Each number is 200 + 40 x the weight over its row's rms, rounded and kept within 0 to 999. Layers, rows and columns count from 0. The size before them is the row's rms in percent of the matrix's.

# v: layer 11 attention value, 128x128, rms 0.25, rows 43-63, columns 0-63
# o: layer 11 attention output (transposed), 128x128, rms 0.156, rows 43-63, columns 0-63
# q: layer 11 attention query, 128x128, rms 0.185, rows 64-95, columns 0-63
# k: layer 11 attention key, 128x128, rms 0.189, rows 64-94, columns 0-63
v43,106,178,192,137,198,155,157,158,248,108,177,223,259,258,175,167,186,233,287,202,155,177,194,201,194,188,244,186,157,192,225,279,273,177,191,300,205,178,147,182,199,160,205,196,233,164,251,220,173,233,104,271,141,205,199,208,115,173,242,142,164,210,240,244,159
o43,102,218,253,279,188,232,194,186,189,294,263,188,171,179,123,224,205,139,171,184,232,239,203,195,233,204,159,164,252,185,134,130,240,286,249,80,159,198,197,214,205,213,226,136,199,259,146,171,220,179,235,188,260,157,158,175,188,227,232,186,245,186,244,202,237
v44,110,144,127,218,194,198,291,278,173,208,211,219,287,191,178,147,202,239,136,220,316,193,297,165,180,198,157,204,182,203,134,199,178,186,198,121,226,245,235,197,135,235,136,179,182,212,181,208,198,146,208,115,243,173,198,179,270,266,179,261,178,119,135,209,235
o44,124,168,221,183,190,193,125,187,252,169,184,203,89,148,248,224,201,150,177,190,142,189,220,184,273,201,214,175,195,229,277,250,206,207,222,288,172,200,182,236,183,244,235,227,195,183,203,176,165,189,166,213,162,220,190,192,224,99,213,130,185,280,243,203,242
v45,112,181,215,210,159,235,216,234,245,205,118,217,207,193,177,211,236,133,220,170,166,194,247,194,129,187,185,115,217,217,118,203,126,219,210,152,187,296,155,243,176,187,164,199,178,266,200,213,159,174,249,181,241,240,212,150,234,166,207,267,178,152,155,265,190
o45,108,212,250,159,215,188,191,151,131,159,284,216,182,191,219,171,177,229,227,284,212,208,186,249,252,218,176,220,176,184,280,179,263,164,163,187,221,168,187,168,192,234,135,190,162,175,155,192,230,219,122,245,173,180,191,254,212,209,176,148,221,181,247,156,185
v46,103,207,191,225,174,267,194,198,236,164,176,207,134,263,203,168,150,102,216,147,141,136,289,149,195,178,225,206,205,140,231,265,230,265,175,248,224,188,178,191,223,154,188,195,237,213,216,262,183,192,167,192,202,166,171,97,215,249,192,182,141,249,200,284,184
o46,105,200,233,150,137,170,189,169,193,194,240,180,238,204,228,176,253,239,199,256,222,263,173,268,147,238,206,228,202,225,180,116,164,177,244,167,158,222,181,196,181,236,154,227,190,204,176,169,220,307,197,192,174,196,199,217,184,203,187,277,197,107,215,102,208
v47,105,177,221,204,246,233,165,161,212,226,174,226,142,260,246,181,168,132,242,215,152,193,234,106,227,185,272,155,129,164,185,150,223,179,203,247,208,264,177,187,238,278,171,171,220,283,190,204,148,148,185,158,224,182,267,136,186,299,210,155,178,237,172,263,222
o47,108,238,218,179,163,180,209,130,218,172,161,167,220,192,206,203,275,234,105,142,136,235,239,291,178,166,153,184,185,237,194,243,232,151,159,196,188,210,214,201,224,172,183,229,277,106,213,213,211,220,194,261,258,239,167,249,191,91,190,242,216,162,195,182,174
v48,105,149,257,184,240,202,203,176,151,165,219,199,174,177,250,148,130,153,191,190,184,271,254,168,239,158,232,256,169,153,242,169,199,210,205,248,249,190,179,171,180,182,188,159,238,171,203,207,256,209,137,133,202,101,199,120,236,226,189,157,184,242,223,264,271
o48,108,181,172,191,163,242,144,172,307,176,195,211,174,231,199,235,273,259,134,167,140,208,194,227,168,258,169,211,239,228,151,200,179,226,195,204,201,190,223,227,228,225,182,235,145,223,269,174,179,187,269,173,213,176,181,217,152,172,252,239,187,184,143,154,149
v49,097,174,197,199,269,196,242,182,191,223,246,138,212,168,200,199,260,160,220,128,199,170,248,229,213,221,204,236,212,172,233,254,175,157,201,138,219,168,266,152,233,125,157,207,141,173,162,250,172,179,184,234,209,188,188,128,250,221,164,203,173,157,197,179,210
o49,110,204,157,136,177,214,155,259,242,170,158,211,213,235,130,188,132,272,214,225,189,237,175,149,188,126,193,177,189,270,261,165,242,177,254,265,139,217,161,229,222,267,214,181,222,217,194,201,194,202,225,182,237,168,183,257,187,243,206,185,204,238,213,161,232
v50,093,185,151,166,184,149,207,193,260,185,146,192,183,171,173,185,223,187,240,176,218,214,210,193,228,156,130,117,174,224,175,268,219,233,206,223,155,218,157,181,244,210,186,161,171,251,235,284,128,217,214,220,242,316,201,235,173,210,133,193,121,207,280,202,228
o50,084,199,216,243,176,182,239,187,177,217,227,257,214,225,228,124,204,150,200,248,248,198,224,197,162,328,199,250,179,255,197,117,175,183,161,191,215,222,196,202,184,167,267,205,253,227,211,161,217,216,180,184,231,163,158,190,212,113,233,184,209,168,186,179,200
v51,089,188,201,189,131,212,212,159,254,210,225,267,155,259,234,180,158,207,231,184,166,174,244,191,182,190,207,207,191,180,208,230,226,189,183,297,181,199,206,282,117,218,162,197,254,181,166,197,230,177,127,181,182,124,220,137,174,235,208,182,166,255,127,304,172
o51,078,192,259,197,213,218,204,164,104,145,194,153,217,114,201,196,208,210,138,214,176,229,189,242,183,206,189,155,203,123,213,210,177,218,242,127,219,216,219,136,219,171,168,206,150,263,259,172,201,258,194,218,213,220,153,186,223,201,159,224,210,140,248,211,164
v52,111,241,230,277,203,183,163,169,215,186,271,168,135,273,179,166,221,285,155,264,215,151,202,214,155,241,176,272,157,188,148,222,236,150,202,187,132,175,205,201,220,221,161,258,234,215,266,147,248,189,230,183,159,176,230,226,180,207,216,145,158,153,207,137,172
o52,101,184,154,159,216,204,210,190,131,206,139,197,280,225,185,301,201,165,271,110,223,197,185,201,214,122,235,219,251,158,210,199,229,223,145,214,230,180,236,199,208,119,220,177,209,180,150,206,178,238,156,183,160,263,152,163,224,190,208,184,215,291,207,335,234
v53,102,252,219,179,141,215,174,195,218,180,158,209,248,177,176,249,160,186,184,223,226,228,205,234,183,193,232,233,210,224,167,209,144,281,231,182,207,171,141,222,157,190,247,120,201,201,199,201,208,224,198,163,201,138,154,323,227,160,209,187,224,134,206,208,212
o53,115,210,238,211,205,234,207,254,201,225,238,207,162,216,228,119,220,137,183,206,241,174,142,225,199,223,171,156,232,150,260,104,234,202,179,223,242,234,232,205,204,139,244,234,167,175,225,185,208,174,206,210,151,136,228,167,163,242,229,189,215,193,192,179,244
v54,102,166,133,224,221,173,219,204,176,207,254,203,145,214,241,212,257,230,136,166,222,173,228,214,222,175,122,162,209,187,189,153,217,190,175,136,131,186,236,207,195,276,179,245,210,247,179,233,211,150,201,221,154,317,248,204,217,302,149,165,223,203,215,173,218
o54,116,197,240,200,198,202,199,191,189,190,94,151,279,187,240,238,205,221,233,196,236,213,155,142,125,181,234,158,214,149,241,257,158,189,203,278,242,202,199,197,180,176,171,223,168,163,266,198,219,260,233,182,252,202,163,231,228,143,233,232,178,227,196,250,204
v55,112,166,162,157,214,107,284,223,219,230,186,198,177,165,183,160,269,294,169,164,252,222,219,188,186,225,160,182,183,220,226,197,207,225,253,170,224,190,205,203,188,232,120,231,139,210,152,232,234,164,137,181,180,224,176,210,206,167,146,202,142,199,268,233,211
o55,105,196,189,279,245,246,139,175,229,156,263,202,186,215,218,195,181,115,208,225,203,188,207,141,144,169,236,184,249,202,177,185,106,246,186,286,128,190,181,241,217,229,232,186,169,224,249,164,214,177,232,145,273,198,187,157,196,160,264,210,227,234,225,161,238
v56,104,173,256,177,205,228,181,258,140,248,106,209,226,201,169,272,220,194,182,128,162,205,188,219,229,188,142,123,192,193,187,172,249,270,220,121,187,170,182,194,212,220,235,259,173,170,156,223,166,134,254,240,239,272,249,187,200,209,223,227,212,213,203,223,187
o56,113,249,143,199,227,216,226,179,198,170,244,190,171,197,283,188,187,263,136,201,285,224,211,194,210,166,231,219,220,185,187,238,155,156,202,238,196,185,188,231,203,214,160,205,190,170,258,235,196,319,166,216,181,219,192,164,176,111,171,195,192,172,178,83,241
v57,115,222,143,188,189,194,233,173,189,256,251,149,209,104,255,224,245,180,175,157,221,195,181,213,248,262,226,161,232,190,233,160,180,189,202,224,188,147,239,261,164,279,203,247,152,198,166,237,252,283,274,142,198,202,171,211,199,187,139,221,170,234,142,217,254
o57,121,204,184,184,241,213,173,256,183,110,101,221,161,214,233,152,152,189,253,228,163,212,174,157,156,229,130,221,108,262,229,295,123,205,167,153,179,212,142,209,231,144,138,249,211,255,253,183,183,143,184,232,191,189,219,138,244,183,244,182,176,230,217,195,163
v58,105,174,232,206,144,243,158,249,197,188,180,258,169,171,223,186,170,161,164,213,201,220,156,231,216,138,234,189,209,233,169,187,207,288,209,203,220,179,204,252,115,265,286,216,217,182,195,176,222,199,198,139,215,166,199,257,204,187,220,208,266,204,164,202,194
o58,111,226,235,267,217,181,251,176,191,205,219,200,188,169,242,200,249,225,178,133,177,178,223,224,190,288,149,170,204,148,190,217,143,142,159,187,286,202,166,176,249,91,164,204,200,270,296,242,227,226,212,170,166,212,215,171,156,225,243,172,171,141,153,185,168
v59,094,216,259,197,188,191,185,197,182,245,260,225,228,247,211,209,194,225,208,206,242,155,193,280,191,173,158,268,201,187,180,249,244,166,193,219,224,164,189,125,215,132,192,111,255,153,219,169,187,239,211,190,171,190,272,217,210,238,260,180,269,202,232,167,179
o59,107,165,161,219,152,183,242,214,186,188,100,196,128,108,199,169,172,208,176,191,198,188,175,196,240,170,287,239,231,221,148,210,290,213,239,145,206,223,245,190,158,222,228,198,140,190,207,192,195,198,221,165,177,250,170,287,250,178,150,187,159,201,223,248,246
v60,091,190,231,133,216,168,216,132,188,181,230,219,153,127,216,162,280,212,140,181,124,193,210,169,202,234,252,214,212,242,227,178,156,201,255,229,238,137,212,239,189,237,152,275,182,214,185,200,306,225,232,153,92,128,165,192,244,149,211,217,176,206,241,200,168
o60,090,177,173,234,212,216,104,181,198,202,187,149,143,212,179,314,222,203,225,194,262,155,192,192,105,172,181,213,189,105,216,284,186,218,213,162,187,176,217,215,219,146,242,177,201,224,267,227,205,124,179,233,209,244,266,171,179,292,210,239,199,255,151,176,184
v61,107,170,172,254,175,170,168,264,140,163,247,248,255,224,182,200,153,231,217,247,287,193,211,290,196,149,118,265,236,211,217,178,289,184,135,180,201,227,235,192,193,160,209,188,255,136,188,194,189,192,172,203,286,228,212,200,190,256,182,234,272,175,181,162,188
o61,101,163,254,238,225,189,233,262,212,239,135,201,174,149,180,182,180,215,238,198,183,206,164,156,243,236,277,181,168,235,135,253,205,178,279,186,221,172,215,144,200,238,218,215,112,251,190,171,195,290,232,164,170,237,227,194,246,169,182,140,135,181,227,223,224
v62,116,181,179,238,142,255,218,245,172,170,203,252,187,227,177,196,164,130,179,185,214,164,326,220,183,144,161,219,195,154,148,250,227,243,195,172,199,265,237,244,131,157,169,205,239,220,200,193,203,157,202,127,243,159,221,127,237,271,222,225,193,172,154,246,220
o62,111,203,268,217,157,209,119,130,199,126,129,220,159,216,255,191,243,221,165,241,155,233,165,201,209,203,193,154,204,174,248,220,203,201,178,216,243,143,202,198,234,230,191,233,145,209,206,221,219,287,205,214,159,176,221,231,182,160,189,168,183,196,230,199,220
v63,108,215,235,139,255,239,176,162,222,182,124,201,217,190,179,292,211,153,245,131,193,204,220,161,250,148,206,142,175,172,209,159,246,187,219,209,214,207,198,158,264,204,242,184,173,220,203,285,151,219,225,236,253,225,217,189,141,236,134,203,155,275,199,230,213
o63,108,230,191,156,186,166,226,219,200,174,206,206,190,238,226,131,191,232,210,250,184,203,188,242,104,284,129,206,166,273,172,228,214,164,176,197,167,226,233,206,191,146,145,221,249,200,197,136,201,184,232,229,226,213,207,200,203,214,198,250,227,147,182,110,196
q64,117,172,149,242,114,211,252,265,172,204,178,243,211,229,193,209,180,235,179,196,300,233,193,210,103,183,260,270,207,213,174,79,210,144,199,169,196,174,253,176,186,182,292,214,236,205,167,222,232,209,147,250,190,240,180,99,201,206,169,236,235,171,208,186,201
k64,086,157,130,208,168,206,222,243,184,176,184,205,180,128,136,197,168,154,153,227,238,156,240,253,218,214,235,202,166,172,157,171,130,169,257,230,174,219,184,171,236,243,219,252,201,268,223,163,167,218,121,274,203,177,134,177,270,235,146,163,227,220,270,169,205
q65,127,173,177,236,176,215,232,140,187,171,228,117,189,178,249,190,220,162,183,240,183,180,314,198,205,159,252,207,202,107,177,197,199,260,154,235,279,241,170,214,238,228,205,193,157,120,252,195,217,205,235,165,213,164,232,257,125,188,218,204,224,210,174,266,123
k65,088,224,215,199,177,159,255,125,131,198,192,179,139,186,187,196,188,250,171,142,224,272,186,168,249,161,174,234,208,143,236,196,322,225,120,198,220,259,174,272,211,203,213,199,136,116,241,208,217,191,233,214,204,147,179,223,172,176,248,220,220,179,241,209,286
q66,096,146,187,173,247,204,215,246,247,229,186,196,286,138,179,214,160,270,207,240,231,176,163,174,126,153,209,135,195,226,218,200,165,234,273,298,190,131,253,196,188,181,139,190,156,249,207,170,235,131,226,199,177,234,165,203,170,195,180,175,211,190,173,192,182
k66,105,174,182,226,262,206,182,140,272,159,153,135,233,187,201,204,212,182,296,163,251,109,221,266,222,278,201,173,227,178,207,183,169,233,242,185,188,140,173,162,166,165,175,131,188,215,173,204,225,198,213,203,146,192,266,246,208,202,151,187,204,214,167,223,99
q67,105,252,226,260,225,252,219,220,194,202,187,202,152,135,195,116,110,107,219,325,230,184,219,265,179,224,264,176,106,217,195,136,156,193,237,175,147,149,180,261,189,228,262,196,191,229,183,233,189,155,209,140,174,159,223,250,217,198,249,202,118,211,229,186,151
k67,100,167,187,236,253,212,144,218,209,239,224,268,224,203,221,172,182,169,180,216,183,202,145,245,208,164,149,177,155,254,237,204,198,243,209,181,177,171,181,205,244,192,219,190,157,168,177,189,175,135,218,143,266,192,250,264,178,175,295,167,232,166,206,207,144
q68,100,278,170,220,196,252,218,235,149,151,235,166,120,210,108,198,165,147,263,230,179,175,287,208,248,179,240,183,155,198,213,190,219,168,238,168,166,198,287,196,210,239,330,173,209,200,229,240,206,199,169,212,223,245,224,190,264,301,178,178,189,203,226,200,216
k68,140,258,156,263,205,162,229,287,138,207,279,255,214,197,196,147,172,184,213,190,198,265,131,170,178,112,199,200,136,205,147,154,280,184,188,245,185,181,187,182,236,231,200,251,213,220,235,220,130,165,243,174,209,184,157,213,151,212,288,221,190,162,237,161,237
q69,137,158,183,215,158,171,274,164,226,201,201,203,183,77,209,179,192,158,201,173,200,266,199,218,227,178,178,195,151,155,214,154,230,184,211,183,174,230,217,222,218,245,211,209,193,272,280,241,218,138,183,252,176,144,299,236,165,216,255,152,205,199,236,194,199
k69,092,195,173,170,150,199,205,194,181,216,165,193,203,128,241,188,179,216,148,175,159,147,255,191,222,193,241,243,117,178,195,154,127,171,216,216,154,188,135,210,216,211,202,174,213,214,245,153,224,156,125,236,192,199,228,196,228,230,213,168,224,212,271,207,204
q70,103,167,203,199,214,211,210,180,217,213,171,227,219,172,266,211,229,262,210,243,276,244,98,153,230,164,235,239,216,135,237,214,222,257,288,191,201,253,167,167,220,220,227,215,143,222,214,218,177,125,171,223,183,190,155,174,172,141,227,228,227,170,216,146,172
k70,093,210,188,188,212,248,167,151,198,141,196,168,153,199,205,220,266,187,163,131,199,174,243,215,191,240,250,204,230,153,191,171,113,133,225,196,214,215,233,118,169,223,181,156,242,232,205,161,253,189,141,268,189,196,221,108,237,208,162,195,238,203,192,206,247
q71,111,180,198,144,213,198,225,269,182,222,193,208,156,173,217,126,219,161,174,213,193,191,214,182,187,151,193,189,192,253,186,128,152,167,196,219,162,234,153,261,151,271,171,244,174,226,167,252,196,242,214,184,125,147,235,215,205,200,259,227,148,182,187,144,229
k71,092,167,160,137,207,234,175,242,232,261,142,238,197,178,237,187,196,208,184,176,178,180,217,241,210,141,170,221,125,263,198,139,116,190,206,191,184,210,188,216,231,212,151,206,163,214,113,192,255,192,128,201,218,227,228,182,216,202,272,200,223,97,191,209,93
q72,096,209,253,182,222,195,167,228,133,164,229,283,160,227,197,177,139,162,217,272,193,184,198,272,211,234,215,197,199,142,257,211,181,227,200,149,201,154,167,219,163,134,228,263,209,154,122,147,292,215,184,190,156,177,195,270,241,282,199,174,198,136,234,264,174
k72,096,148,253,233,152,183,225,201,259,179,251,252,189,239,251,182,204,171,239,258,214,184,152,271,245,191,115,193,219,182,248,180,248,180,217,146,185,160,248,173,189,299,239,216,153,197,149,244,234,193,238,225,194,116,246,214,175,178,124,157,222,209,149,224,169
q73,099,208,163,202,186,275,229,140,218,146,236,210,192,217,266,143,247,180,216,265,144,291,233,226,216,250,277,161,226,108,242,141,187,239,187,229,219,267,144,228,193,175,224,177,186,98,147,112,180,169,188,202,210,229,177,239,170,165,246,221,226,257,139,201,178
k73,129,255,158,271,190,217,216,233,147,218,207,193,206,211,186,151,217,229,164,180,187,360,177,173,183,180,185,182,217,184,180,159,286,218,167,249,225,182,264,183,213,210,198,196,194,114,207,183,167,174,314,191,257,209,155,162,151,175,248,260,185,166,192,236,205
q74,115,183,164,245,150,237,251,269,164,210,212,204,243,149,180,222,174,269,181,251,206,236,194,217,148,168,219,194,188,224,199,152,180,173,284,166,205,180,264,223,149,172,280,175,247,183,176,219,205,167,159,194,165,248,157,151,187,229,180,235,205,195,201,168,198
k74,105,163,171,253,207,236,196,227,204,173,166,200,197,146,149,177,212,155,170,203,250,163,235,215,184,219,215,226,172,159,168,128,141,189,266,225,173,224,187,154,236,216,205,177,182,224,195,128,197,173,164,211,197,199,218,201,274,190,170,132,235,207,234,231,98
q75,124,170,221,125,165,287,257,256,140,177,152,181,143,196,251,179,204,198,217,194,232,130,276,225,105,162,197,213,235,237,172,183,166,179,177,209,151,174,185,221,180,215,225,190,209,262,231,216,185,202,214,220,147,255,203,206,188,286,200,251,249,194,225,125,228
k75,108,204,140,140,226,230,228,253,234,213,134,272,169,140,140,205,119,171,258,280,230,167,252,264,134,164,167,149,199,245,139,204,148,244,232,257,174,171,253,189,197,185,261,230,199,238,165,249,177,202,174,149,224,201,143,183,207,247,179,234,232,170,191,135,125
q76,097,126,216,198,148,223,262,220,199,164,136,209,248,287,232,119,141,223,216,240,197,232,186,212,135,178,287,247,176,152,168,144,157,198,171,205,183,176,219,179,227,109,200,194,156,228,207,176,219,200,219,217,177,214,222,179,232,223,292,169,208,154,231,192,120
k76,115,160,193,161,189,207,175,159,164,145,185,201,183,211,219,228,182,190,176,247,143,215,155,195,299,190,212,216,216,257,203,213,196,189,270,250,230,203,265,187,190,199,225,279,205,219,188,222,205,163,210,250,220,157,205,172,292,252,161,197,257,227,205,198,246
q77,099,244,182,145,207,255,172,200,225,215,209,213,175,154,181,159,225,193,200,236,232,183,184,201,245,217,118,220,190,229,324,126,161,226,244,206,189,254,193,190,169,311,180,233,165,185,181,211,201,232,168,187,185,187,237,170,164,127,132,234,170,200,171,196,187
k77,096,176,181,228,253,212,209,243,241,214,197,214,226,221,196,166,191,172,229,239,261,219,203,279,175,190,192,159,193,207,159,179,156,281,175,179,215,187,160,138,185,175,150,152,172,209,147,143,260,244,172,176,210,250,164,192,142,168,179,190,146,103,242,198,103
q78,106,203,220,228,156,146,207,135,232,289,163,198,309,284,168,169,256,248,191,119,224,199,192,184,145,217,233,179,217,284,162,256,247,182,214,197,216,223,227,211,171,192,169,130,185,127,233,152,181,222,248,171,257,251,220,196,228,220,187,225,166,228,160,157,250
k78,087,205,197,246,168,164,207,161,210,228,212,190,200,182,149,193,200,186,181,167,237,271,163,133,141,266,196,205,226,246,146,218,330,158,150,172,212,258,212,215,165,202,247,239,195,164,229,216,174,213,239,219,222,214,184,167,174,211,197,237,184,227,186,203,269
q79,130,242,193,247,135,191,204,240,192,187,221,115,178,149,190,261,211,291,161,223,165,210,218,161,209,188,157,208,164,251,135,259,221,188,170,202,235,197,211,187,223,234,216,177,187,144,256,299,236,248,252,203,202,224,200,191,279,213,149,219,204,187,189,168,138
k79,104,222,151,186,153,205,267,158,113,173,147,122,138,171,190,198,141,172,220,176,257,136,215,207,268,226,295,276,187,192,161,176,200,143,200,203,164,205,174,173,171,200,243,189,230,194,215,221,223,178,147,281,134,190,259,163,269,216,155,205,175,207,194,144,237
q80,098,143,278,227,212,227,261,257,155,189,187,205,213,174,225,188,201,195,264,192,251,238,208,245,113,161,226,209,260,153,253,157,164,211,273,142,215,192,215,244,179,170,229,156,254,219,199,195,246,155,168,172,211,167,183,229,107,190,195,259,207,149,194,220,205
k80,113,198,235,212,158,174,166,184,260,188,199,206,163,146,228,189,231,171,169,154,228,181,275,224,190,229,180,193,173,133,206,239,170,203,256,159,212,234,193,173,167,228,230,176,191,179,214,190,198,201,171,189,232,141,232,224,193,177,159,146,301,172,182,283,172
q81,118,112,220,204,179,252,217,220,149,194,191,260,227,245,220,155,140,216,163,262,266,226,167,231,156,218,200,229,198,245,217,148,167,159,272,148,204,193,223,227,164,106,234,222,241,212,137,152,185,243,170,194,188,257,214,162,235,195,184,201,189,196,237,154,180
k81,119,91,233,192,211,200,199,168,258,210,247,199,162,180,181,198,182,174,144,274,276,151,246,204,213,262,180,196,232,206,144,152,156,192,227,170,219,247,233,184,169,227,246,283,145,258,133,190,203,208,117,238,229,241,202,177,280,152,148,155,246,222,195,204,136
q82,104,132,174,184,289,192,206,143,211,191,151,223,230,193,204,232,149,181,178,195,198,200,129,208,149,200,287,181,212,115,155,239,163,244,192,219,181,154,207,182,207,146,226,234,205,206,194,160,249,151,194,247,220,197,180,199,130,246,250,157,220,206,245,255,169
k82,111,223,238,256,222,244,186,129,191,165,150,135,213,252,239,240,230,238,231,224,234,236,177,206,187,182,203,173,223,124,253,190,209,193,185,195,206,115,287,200,211,189,184,166,154,129,195,197,181,235,275,113,174,196,203,205,163,190,142,255,169,248,179,221,229
q83,093,193,125,208,163,216,210,191,234,196,174,178,273,207,256,171,194,229,107,296,254,218,275,202,191,185,226,237,151,187,134,101,130,243,199,176,228,202,182,197,207,194,208,184,146,214,214,255,134,185,179,137,249,198,239,197,179,101,234,203,203,171,232,205,68
k83,109,117,232,149,240,259,175,147,143,163,238,219,195,229,196,238,154,211,156,199,221,151,243,178,284,155,233,240,219,229,275,160,140,253,219,202,177,265,180,190,224,151,147,166,135,216,203,221,215,179,185,212,210,207,177,216,292,172,221,137,176,200,212,186,173
q84,097,214,177,161,216,146,220,189,245,205,165,225,193,271,122,164,203,155,219,155,186,94,238,246,184,199,150,249,180,293,174,201,148,167,160,193,165,192,217,205,160,200,162,207,191,229,175,213,146,249,181,197,119,168,280,218,262,204,187,168,185,176,238,206,212
k84,113,139,232,104,142,180,174,219,236,231,159,271,185,188,200,275,199,173,232,183,197,125,216,207,229,178,185,235,180,258,162,218,161,192,181,182,162,216,149,211,204,199,194,270,189,253,188,186,235,244,101,256,185,197,216,188,275,252,173,133,222,197,195,178,182
q85,116,181,147,230,189,243,179,160,109,156,217,203,176,239,277,191,177,165,118,241,206,256,205,231,209,229,195,263,201,130,175,161,192,204,139,184,231,188,142,200,175,147,249,286,237,155,115,137,193,245,175,238,207,198,189,193,181,149,216,202,198,182,182,220,195
k85,091,170,180,209,216,244,227,200,128,173,180,214,127,205,164,201,197,235,135,270,211,211,212,172,242,155,185,200,233,181,209,178,155,231,188,197,263,194,236,243,264,253,229,212,114,201,171,166,197,229,153,186,215,226,184,167,206,135,203,215,192,237,168,204,169
q86,099,198,226,147,219,227,169,251,241,217,242,139,151,222,175,208,181,244,205,256,202,193,210,141,246,161,118,220,255,138,214,225,205,265,144,201,246,247,146,192,212,224,176,240,76,164,212,232,218,199,215,195,212,241,201,176,232,184,194,150,223,199,192,227,146
k86,090,184,179,195,131,205,228,145,156,172,227,189,143,223,232,261,249,154,264,168,222,179,214,229,284,192,212,278,218,148,205,175,194,151,175,183,194,251,193,163,199,216,172,159,181,206,169,217,256,187,117,304,150,138,250,143,242,219,158,154,256,171,149,154,226
q87,101,246,199,176,220,194,156,199,155,209,251,186,223,261,185,226,262,236,186,201,69,175,230,153,232,192,177,146,228,246,185,310,242,180,193,247,205,199,205,248,162,140,177,209,245,135,171,166,153,250,227,179,224,250,168,184,229,304,189,188,190,246,154,193,233
k87,111,245,195,252,228,213,255,238,162,215,236,193,205,191,162,150,228,207,225,192,187,286,157,162,159,200,171,215,228,224,184,192,280,175,160,199,238,207,223,221,214,207,208,220,206,170,213,242,165,190,281,146,187,237,150,194,142,195,244,269,133,199,172,191,238
q88,131,166,229,221,199,211,171,244,184,229,196,172,211,257,160,174,174,197,181,170,245,215,220,164,144,194,142,231,245,290,162,200,252,192,185,252,225,172,241,181,176,242,156,241,154,174,205,158,222,233,219,233,198,310,171,128,260,214,155,198,191,185,156,180,227
k88,093,160,118,228,251,131,223,215,244,179,261,199,153,182,150,200,181,164,276,264,234,199,147,216,231,220,160,146,222,235,138,218,233,209,186,181,277,205,173,192,209,199,208,226,157,230,170,238,187,217,133,204,217,220,165,222,182,170,168,235,198,197,143,159,190
q89,113,203,152,232,189,221,212,145,186,189,139,158,218,231,178,262,184,244,207,147,181,183,193,231,194,136,238,206,171,264,158,294,169,230,247,199,202,176,258,123,248,217,163,138,179,247,270,213,193,242,247,152,189,205,162,129,257,242,196,226,218,161,216,166,194
k89,129,185,269,146,247,133,102,198,226,118,184,228,161,233,156,280,200,209,229,179,151,155,132,152,230,156,241,193,255,262,204,265,147,199,258,214,201,162,166,154,156,193,163,246,274,316,193,222,194,228,195,199,204,196,219,155,295,202,117,176,215,229,201,153,270
q90,113,225,120,186,221,177,213,226,171,174,251,173,169,170,140,192,179,169,199,265,176,196,295,229,250,150,196,204,207,172,172,155,149,212,148,268,242,177,211,268,201,198,229,260,143,120,172,180,234,233,212,174,183,124,234,285,195,254,230,169,191,179,217,279,141
k90,107,173,168,225,166,189,242,185,165,181,179,227,169,192,245,206,195,218,219,116,245,169,196,206,283,131,183,295,158,164,208,143,241,183,196,201,159,183,139,222,253,279,179,205,107,165,188,237,263,157,159,235,165,122,275,244,165,189,223,162,215,157,188,197,101
q91,107,109,229,231,227,170,282,264,170,187,185,204,166,136,248,191,132,217,197,202,225,236,260,219,134,171,285,151,166,149,167,128,189,183,212,185,213,183,213,228,200,174,231,176,221,242,218,205,274,126,168,204,178,224,215,205,202,193,201,196,194,184,223,223,173
k91,113,150,195,215,203,218,227,197,208,174,210,149,186,178,232,163,104,218,134,240,276,186,192,220,274,218,202,198,146,187,240,124,230,197,215,203,175,159,201,190,118,213,257,211,173,215,222,214,125,163,240,219,184,149,247,260,219,158,199,178,261,227,191,178,238
q92,102,235,149,270,259,222,289,137,186,172,156,226,216,133,189,191,180,143,188,159,224,209,168,230,139,250,224,204,191,203,154,248,129,205,183,246,186,159,201,198,224,137,203,170,241,177,219,178,166,194,227,180,158,141,175,256,144,178,258,210,238,201,191,163,217
k92,116,210,232,177,190,181,145,103,269,219,118,210,216,194,203,262,211,222,215,161,176,121,247,191,166,214,198,203,243,198,198,254,123,236,239,195,181,157,181,229,212,200,202,173,183,195,188,180,225,154,167,178,235,179,239,221,224,193,182,175,244,247,183,266,131
q93,112,231,149,199,212,210,309,179,155,218,117,205,187,97,247,167,182,166,178,182,179,209,235,243,156,198,219,231,154,224,153,215,149,184,177,237,196,184,222,195,167,221,198,178,233,226,302,152,180,216,187,231,140,179,198,220,163,234,268,236,181,203,245,159,232
k93,099,199,152,162,272,256,178,254,241,189,147,226,225,175,163,211,158,250,201,259,182,220,219,211,171,144,229,182,184,299,183,201,91,255,207,226,192,113,227,211,174,176,187,166,157,226,194,180,193,161,203,112,214,208,204,213,147,200,146,245,148,196,195,207,166
q94,083,258,124,164,245,185,158,225,241,219,212,216,258,238,117,180,195,186,200,205,237,145,225,231,262,199,122,261,210,254,242,156,128,230,203,231,234,175,199,211,206,195,190,218,176,183,139,242,134,194,168,99,183,169,239,219,220,108,202,185,177,187,261,249,179
k94,155,125,227,163,182,201,173,168,236,183,211,230,194,229,189,264,237,161,244,169,212,104,255,218,213,190,190,252,197,188,214,200,136,216,217,159,163,252,145,215,216,196,169,176,170,207,171,185,247,191,121,224,172,213,228,233,236,201,187,112,214,204,206,199,93
q95,098,199,190,219,175,211,188,225,204,203,255,170,187,215,137,216,166,172,208,212,236,119,294,219,224,178,191,210,223,191,244,135,245,197,202,189,194,252,244,215,194,218,297,256,194,169,161,182,194,159,207,185,211,196,224,217,161,207,147,156,242,233,212,244,211